config.yaml
n_layer: 9
d_mlp: 384
norm: "rmsnorm"
norm_eps: 1e-06
attn_scale: 0.178
bias: "none"
init_std_o: 0.00411
optimizer: "muon_variant"
lr_head: 0.00582
seq_len: 512
train_tokens: 118500000
Each number is 500 + 40 x the weight over its row's rms, rounded and kept within 0 to 999. Layers, rows and columns count from 0. Numbers have three digits each. The size before them is the row's rms in percent of the matrix's.

# up: layer 2 MLP up, 384x96, rms 0.165, rows 72-103, columns 0-95
# down: layer 2 MLP down (transposed), 384x96, rms 0.0401, rows 72-103, columns 0-95
up72 088:523485540546529460474514478492522496514491559634479550486577553553507481485464426497497441592497500430530436527560417451476450586465497547491507440532547523515477445537510506522537503494512432530506489520470460464497448473495422427538511504503479475546488487487488456509527529504536542504
down72 088:522479475477565486450492535427504462526468497489497533501554522559479488478529443470509487470549451542458516533505490549503513474467454397499409497458546516503515536558553544466544512538529473542472394393419541468511511508484490530467481472490537489537552480553565462463500435470524569507
up73 093:505465504496521516460546490534472464473421552483519468549506454544531507456533475478553542579536481532486490496416568461612415457478522484551507499473477530453536535425506429507462490559465476513467547422487517520509525472454529494504518464558564542585467472473513488526474536480423500509
down73 097:511518472504448472452524461475434521524518455472495408465504456489478507474502546513396526476500513484472431554562490460427485495506444484465450484502551438507478459495451493542468449477549570491499521501479502461454453539528601559543536587469446494481515428490488529512456437501499486426
up74 096:543490568517582512471482521440475479510464510473450508558440496440538512546579524452553463507545499489528513466465550520490497439542433535498482505508468491567565502541437539450518494450541576484574455500504522585447487451567526457469518464563494535498457487526550429516467532479480534529
down74 104:452547443491460516524548561534472480463540464481538636482536556544491512451520407403537541517464481492472437554522481507541471498495504495469460465546467499414523525445521483460500538494498504539495485467524516476552499528540444591468441451478548478488528506440547544480527527530499482466
up75 106:515476525561472552505565514505505506439489533495519526496413456399464513567470477484508459500500451508536496493437492454551460545436555453537509568514547492515521496518496589540522427495456500495432516488512478423463599477483487513482560510530550524521464538487443481523483450593463473495
down75 101:452479459415490515511472455507536495529492474544473480522452527567503486420510486481465510435486551522465492432534485556479445451551450500406454434533481417515454408498526483488499499480486519517550433555491479502578444557553461532455494464514505550443477540535443524501524530499533466457
up76 097:442491491492486573473553490496531486535464543567476493498474520476536475497479485560418491468482516495526439531515495505490525563396544523484437584442519440502515479531479487439443508475476518527500531485554458540462461487547529508499501458562483575558488545445495415493482486532591581445
down76 103:513517501494515514477443451514496546442517566515499464518463486505483500484511531455511490527530468490405519483498492453455563542554401466461514477518488557533493555501527496499523509491553506421515501494476531504593578529477447514519502529490556447447509428639468565546548483465452472548
up77 110:463458525500479548436478599434526560489503484491422477463476467403546513514542501506511468527525548496563473469508540544540507520546491551510519436505461423577510485505538440514506476567503522480486530469529442569487461491490472554491540460461494496502492591504544536580517460436462499447
down77 103:493495495503535495564456515505471487527446471466496408450490495433475516536511475511518422567503583454473460547493522532467465492404424510508459434493507522473492510584511404499459451526528484492471526493613473482493583533520475584444520537482553533517519524478491511482468479454484523489
up78 098:545497453389475493522547524509488486523546495460456504561521483529497446461546414557483467470501527493504484458537521501487452532519443463538494470486451476515507512448508491475462521502569531491478462503553513427593452478578432500565486429468465545474481522501482581448422445497513541445
down78 101:492515416496548555436471518516520525501471430493505449454552513492501550469540503530496555481456544495487469474538446524535552498523505507437522507512487569543426467550422498441525522482495549513589615469515476538497550524445438496462542514448450507507507531525512472581479450433505511550
up79 098:543544504588492509412571513520495495511559512454558407532465486469490534502509481514462520481546483495561435480542503494586560446490451508502455478481553469643500442519461509457474510516497511522524508499530484553583477497474558495470513524537530493547493511507436483527531564458530551514
down79 094:529469471464476507485507546533500535551507505496481511554468514481448556501479495505505520506575571484455504495498568450449543411436559432450542514545534571513497453471531435506491521558527506507403479480499493400510525518507448571478493483530485467456493558438514452516564546442514450447
up80 101:509529501416487487405586430484481488583495532557501518508499513491581504446415517496478581491439518476492408525479475461543426502544474499491469519449469467533489517506484492537522506513485467482469470477568531432504487448506474557517508539509563466453566495548538516445532417514473510503
down80 100:500549540538497521584483617471509512494500497481549528461513520505499496463498507521528436533509552414553580508493576537488508493490488460505483500508586520471508505486570495477537501529520459500495553498598463475501517571536456464484489424512472535482433496585494498489511599437536433510
up81 099:475426577492624491459529531498448526488487525456500496465454452441535486485485426554479501446562486480500459538544549506549457514515542542518525467491521490565505437492431527568488528528478533563477406542464478514578493510468538523431477498469525468475488518547474530506432477446476479477
down81 101:540523481510496492495498530479539551512506499475573527562480523463487437435477533550534571469491442486439531450507490579454489533486482439469522455462494448396544409507468433484487515494516544538518526434581525492474437484545442488499472502456470452416532542521529460481493509563552483527
up82 096:513518474562468493501523550554539502507509548490462536451479503543490527488540484432585469457506514517488527490421564521502465507529482514565533593427445456537470507526486550428494609460444475497495503593503473486448461509496539524482443410476435535483523503532461497573489484536516530499
down82 104:495461536531550474482446499570550464472484522526521506545443518548439529491525526509462467506474544457460554521430545489542502515508477496528540540522495439468480496515643494526579520471553500504518539527399441515465470420498470548526551566527487541456448516480559503495485550530545495449
up83 103:530504526527495502473477568444524534527524528477433545454496484540491607453501522518427487475564494481577532467561503472566513504479506544476462530499540470506576453493507517513555529530545410476477479445468507468482475531596489444538448522496522538498537498500561388557492458520514449513
down83 112:447464495504510464369477476534479464458475435498514571495478486553509403521525499467479568580540501536560460481463480508426481493538477490533462552477437533454548526505531458617456470491529539542500504512482528529477545498480512485570490460494481419494481490539509540481456449541517466494
up84 104:503516479521556442530522504478458507517502523423448470466468520502531408431550483497505513540524499481494421473543507458458531432521519560452477530604478433458491487497487489501493561508432458506448452572571440477523547523551518547512465443594511542482549463483508486523547452543514491508
down84 103:485487464500473522496486519509556500432544497522572508449513548420459543538495496437467511508489519520497544580506490573512499500523539450491484532447491508536554499487520562517514462497461538452593546459451566535497407522478480487468558500394538528551488560531517500441410511459456528533
up85 099:552603527465538423549507496521544514541504544496499472442456468467480465491521506505416541495494439459456521528522486486596474541551531547437466413482501536528494484548478474527514538483540510476507432493494563523481561481565590450473510462476548540555454520485439510478547519498444532487
down85 097:528487519495551513427445490446519532468474559528457586511455477510512447488494497440531482500484449488529508514485487480588483555528511515519521450501485527457501596456551492450504554552502445548558547489487579469559429471551515543479430569448467532468526496532556465415530498455488497532
up86 094:430487471584460488507513434464462462496479483526497529444450491479472464531509525551463490529528480414534463537573467509506446510473480489522486489427500465490450564504499473535445456500521487458560497480542559551518460498511456468594527476608584489451535467585458531483481519524497558462
down86 093:484501419578527517539426524493411493501460466526547472512476507511490461508611522571511508562524493434405521499594525515476468503478491457522531503545571454528475528532435471529499457463520463438505534526520498547515483477499617542524541555499497502545496481440498534525522488496477472523
up87 097:490502544497463546525533574472570559541500560516475494516444548442450468439503500474488509515440492485491576527465445550551470530551457483511493416489401485518493452508513488552492529562468566473436492515496468482518406472421536536466503436465537553523508479488500521518555455538537516545
down87 101:435479543427507525544512485445454527511507498495545523508458573494443461455453567526487465473502497479474514443564505519512531570486533493514497420465549485545455562467444479502545498488420515474535564526491554534487500583400512510417501502482495551519491530558563525485432432505463500473
up88 096:515507514487543517524488470581498523440531556563502508544482450550495497439524433494404544470487518513568575512472492545504471451498425561493379456561491481534487498506520504427513455553509530516502521440454501517581447534468550489518490535493516440580498467536469546494512479537470515520
down88 101:498432535532516502473544561432480514448441538419513535459527489489499491551431453497506548507509524438489439499598563433466556536431529483476494593433483458501495503484533505536502515456528503434492481466433401543527516438500489522476485490443472463489508547510511515496552502519568469506
up89 102:540520505503524510572452438512510475508454440555443471496559449490497447450516514458572590540490500497455486486545461545504489497507522560531522435499535520502465477417401561515475480462505557501434543514488473527500531428478451543445457476425506562564482478432476479481494521561475501501
down89 101:544569504487484524515543409517481436562479538532517409539512526468479516489498630518521430416543463535489480484472506500504503448555448454502498446533515490484509451531534523557560501479556526549497547527500444532465480464489558453503506480502501558432491552522522569493500432521443498522
up90 089:524537531550487431557541493483500459516538504561518520450520443442526523414468501490427501450550548526479427474525522447488487498501503561463540532554519521472443550484512571475509493479415499428539471516584481522509484592518515559538531490398536524518492493562513536467475502479507548536
down90 095:457425510450533517524501494408442433477476522504514508582533465448520502485528509471483510499521506511538471535540530500458453475522456556431485512524553477543483489549422514596544472533526561521524495496518515546456496566605471586532563487519404524463555494473513482515503549490486459493
up91 096:505468509470555455551482426548443588521531525540546494493517463464547496460560465537539560510523527524484534506562466556515530447502477531555498480531500545482576506487435505529439487549458569535529454554622507507426494519517423498560453494500452491491514451543513456455499478510500463488
down91 107:487475459531481509412555573585452478489493467462432487471433508577444516503409511410501495518479521427483505489504538427495463551555471446494547495534549520548490550499541552540514543462512512513496487564456517470570478559493514476488478447530483487513468457499507493560519465550553554470
up92 102:483524419552459516461533558563496500505477438565461493518505506470537526543476541494509422513545479440532463441455457500537430441466474519531476485550506500509526490431529515498456500468473523492498580542493554495551532434499476484476592561436480555569466480558540527443565456524468461489
down92 101:479438469499502453467551560550475496470544447533516471567517500502430541516479495507500453522513472530513456447510531565496444427505475454463550452491548593469542435510447538567510518480531537478444520467486478497454468464532515537516570574517458489551502535571502498440512501606523559507
up93 110:465495500457534482512464392538410515477481503516455510532486448516484549538534466573509554448493470467564497520494441523520567548507503471580532571478461502481463444450519499503460508485584452461557460481529478529410481436457475485557481505457502483505450458492519465462437470490460427496
down93 108:492431460499468467550490455492490461477517526443490455481613543518488555575461506541431491501496566388496488449493558414493474498522524513497551509436512548500545513464495476517505468462508479525509435533456474475455520433444467452482488504457517503413430500486556462466492490546488433509
up94 118:491494547461427493448488567456446564517543470475546519469529508485511509575535638524504478478489547492547514516539380451520561487517472494548526528453508473528512461476427519522468495491486474498481521417508529489446436456470567520525524474467481435506469494543525465526429489493474516554
down94 103:621443520465572521485535496480519557499475444429487481426539506493492479518494541459492418489521557510511533523532500405464537502524495535485467543580508476535599494483520451465451482522496507468498526522486490519466473468562438560442503461507519449460492574466489477541554561555473518493
up95 102:490520549500476535495526508510455489536515529463541489523473469557469499546466527573430588533503447489476441535430506455490493356495515520498473513489509459466490445483510458524529426479527439488509499569463437493476511546577488434458508487493554561512415521481472515559505473505582492471
down95 105:494509515477541512485472580487522496484539588554526412434502525472516526497531491406548441632458471482537472537539532549507568565471479489437532490465524507493497457562488500511422584480539487543514549468555515537474529480455564486511527466533514519481533479513452483523531458471529500470
up96 097:455512527529474574527550558458544490455542590556445525480412521471439508522491504535534507515553476442501501440490547540490472505461467512547492530524419496499471464508500520437469541443486500519502512480514501549441449479548494489508476551481507490512473483620559483428563542585559504508
down96 110:466551437424477540484531513501511504480474508538518458478473430483504460492507491521493485511495492489490505475483491560520502496494413563473495491513481456431465468529587545536582552497443505547519586551486456596498538518448625495485527529476472504446502507443464463469524527552592467527
up97 104:488560533511458472476458468481515471504583458449543468564472480492470588527480550564459556517473489451518481497514505580561458531522475564523502502452536461433453459558521483518466495438495474480518547475517553474404529468491451521577477453505509545512545504550484471491399511496476531435
down97 096:502540523537598464479577444520396533479473479514484499541512474469467485462469411464511553468527497524515481569492526490508505503447565556556505462518505501511518507461454507438535464583473505491487530467474494519587533497422517527544577537501517549546493488482475475518490519537408532414
up98 106:464556532437518492450512529538407468561531553552489484456472545404525471521523519500459524512474494456499506550465481468502485515497468533540440546497533443553496558527548477489454518522391468487415480515529555399513525494476497459503501491500501438477508537491459480457505495537574538591
down98 108:504483503480481541594491541487467488472556486465562462545481574459476559440522557474508580471436517531503442584534487530496472455580460500490488562521481459552488551564500520576497473554506525510536468514492467566483471470575613508519519469525479484445503494477498498501483486567447524508
up99 106:502537468441492458570493500478489485599531494502508516472533539537503480456568384452510518540435476472487522526503541490544477497442511492463466553505543446482471430527525495403475513544517577497501578503539550454494490554489425523541490541455558532501524466543552435495450514489503552466
down99 097:555480477463484563514542511519402493485483595469522479475517517509558534532459400446589467466530459585536488418490519516539550501439507486476463552476543459430507474509561497454544545513514557462535539458492546472529523462475493488470472570474458564492479500452536483488506453505501540490
up100 104:505490499530504499513505502566410495506528537465522487534455483470466517546491561450450471490515485549518506565527451480511585502535570389547472502494429515462470487445441490473518542552428478465474457491544490483546464532526451451508432558521428478535431542547468460499477439542521439481
down100 106:520554510516524460448434481516552485420469525561462466522567485538512499439482449490515504512484506478525481556482567496556492432464514595520554552537535515523484485485544501551575477464561495554469420431515490516503577500477529536528458532520492516482617518445548511469507466512518558475
up101 093:499507527492457415464533538550522457550440490654526485525454512446453523463522584471500470552473432521496529545481461472509431487513496448544517486487482497459499429536456503464454529493495455484492503460480537464533526459536445492565451467550477499490456549536522547467503458489567436515
down101 098:487485492503488498504503594520495462450455456451600494554585447519565482548443514533518435492493533446504522518488514486431555512483554501506590548428526540487484454555520564459532475587549524436511458481500560412544521513476497518493507507487442482522505528452528477514494466480549523529
up102 105:563457524508489546451549494508540509492495489435569508504472530460465502456536540497477553528571476414439486478492469360496452496444498462546566527464432539489533507444500477489520470509510566482480443486573532443455537514544490481525521475528520417465419510494431481513536528476490506504
down102 108:533558488521453509515463556479506527551417489493560473499439445514473473412469499525506494455520517539493572427505524506415551478466454480497510482500507486534475531594494452568621519501478480515482499514473550511545509453483450503519411500442451503512555554513434505557472517480523467458
up103 099:546477454518496526502539512530509525569487425497536497534483528537558520528486519506469533512486477448490475477496467531513519456499475473481444467527472482427534449457526488581474461554438491413522410460483473514510454560460428468494464489505512415554407483513434505503471477470509489370
down103 101:467487518455495566537462497513493549471529457522503442497493537465533492527533556527449525441474476529543559476546497531456520466585538436456489537488491499439604551475531524543523481553513530560519479525492542472511463439534436516464550484441409501499488553511475499540466495497459388567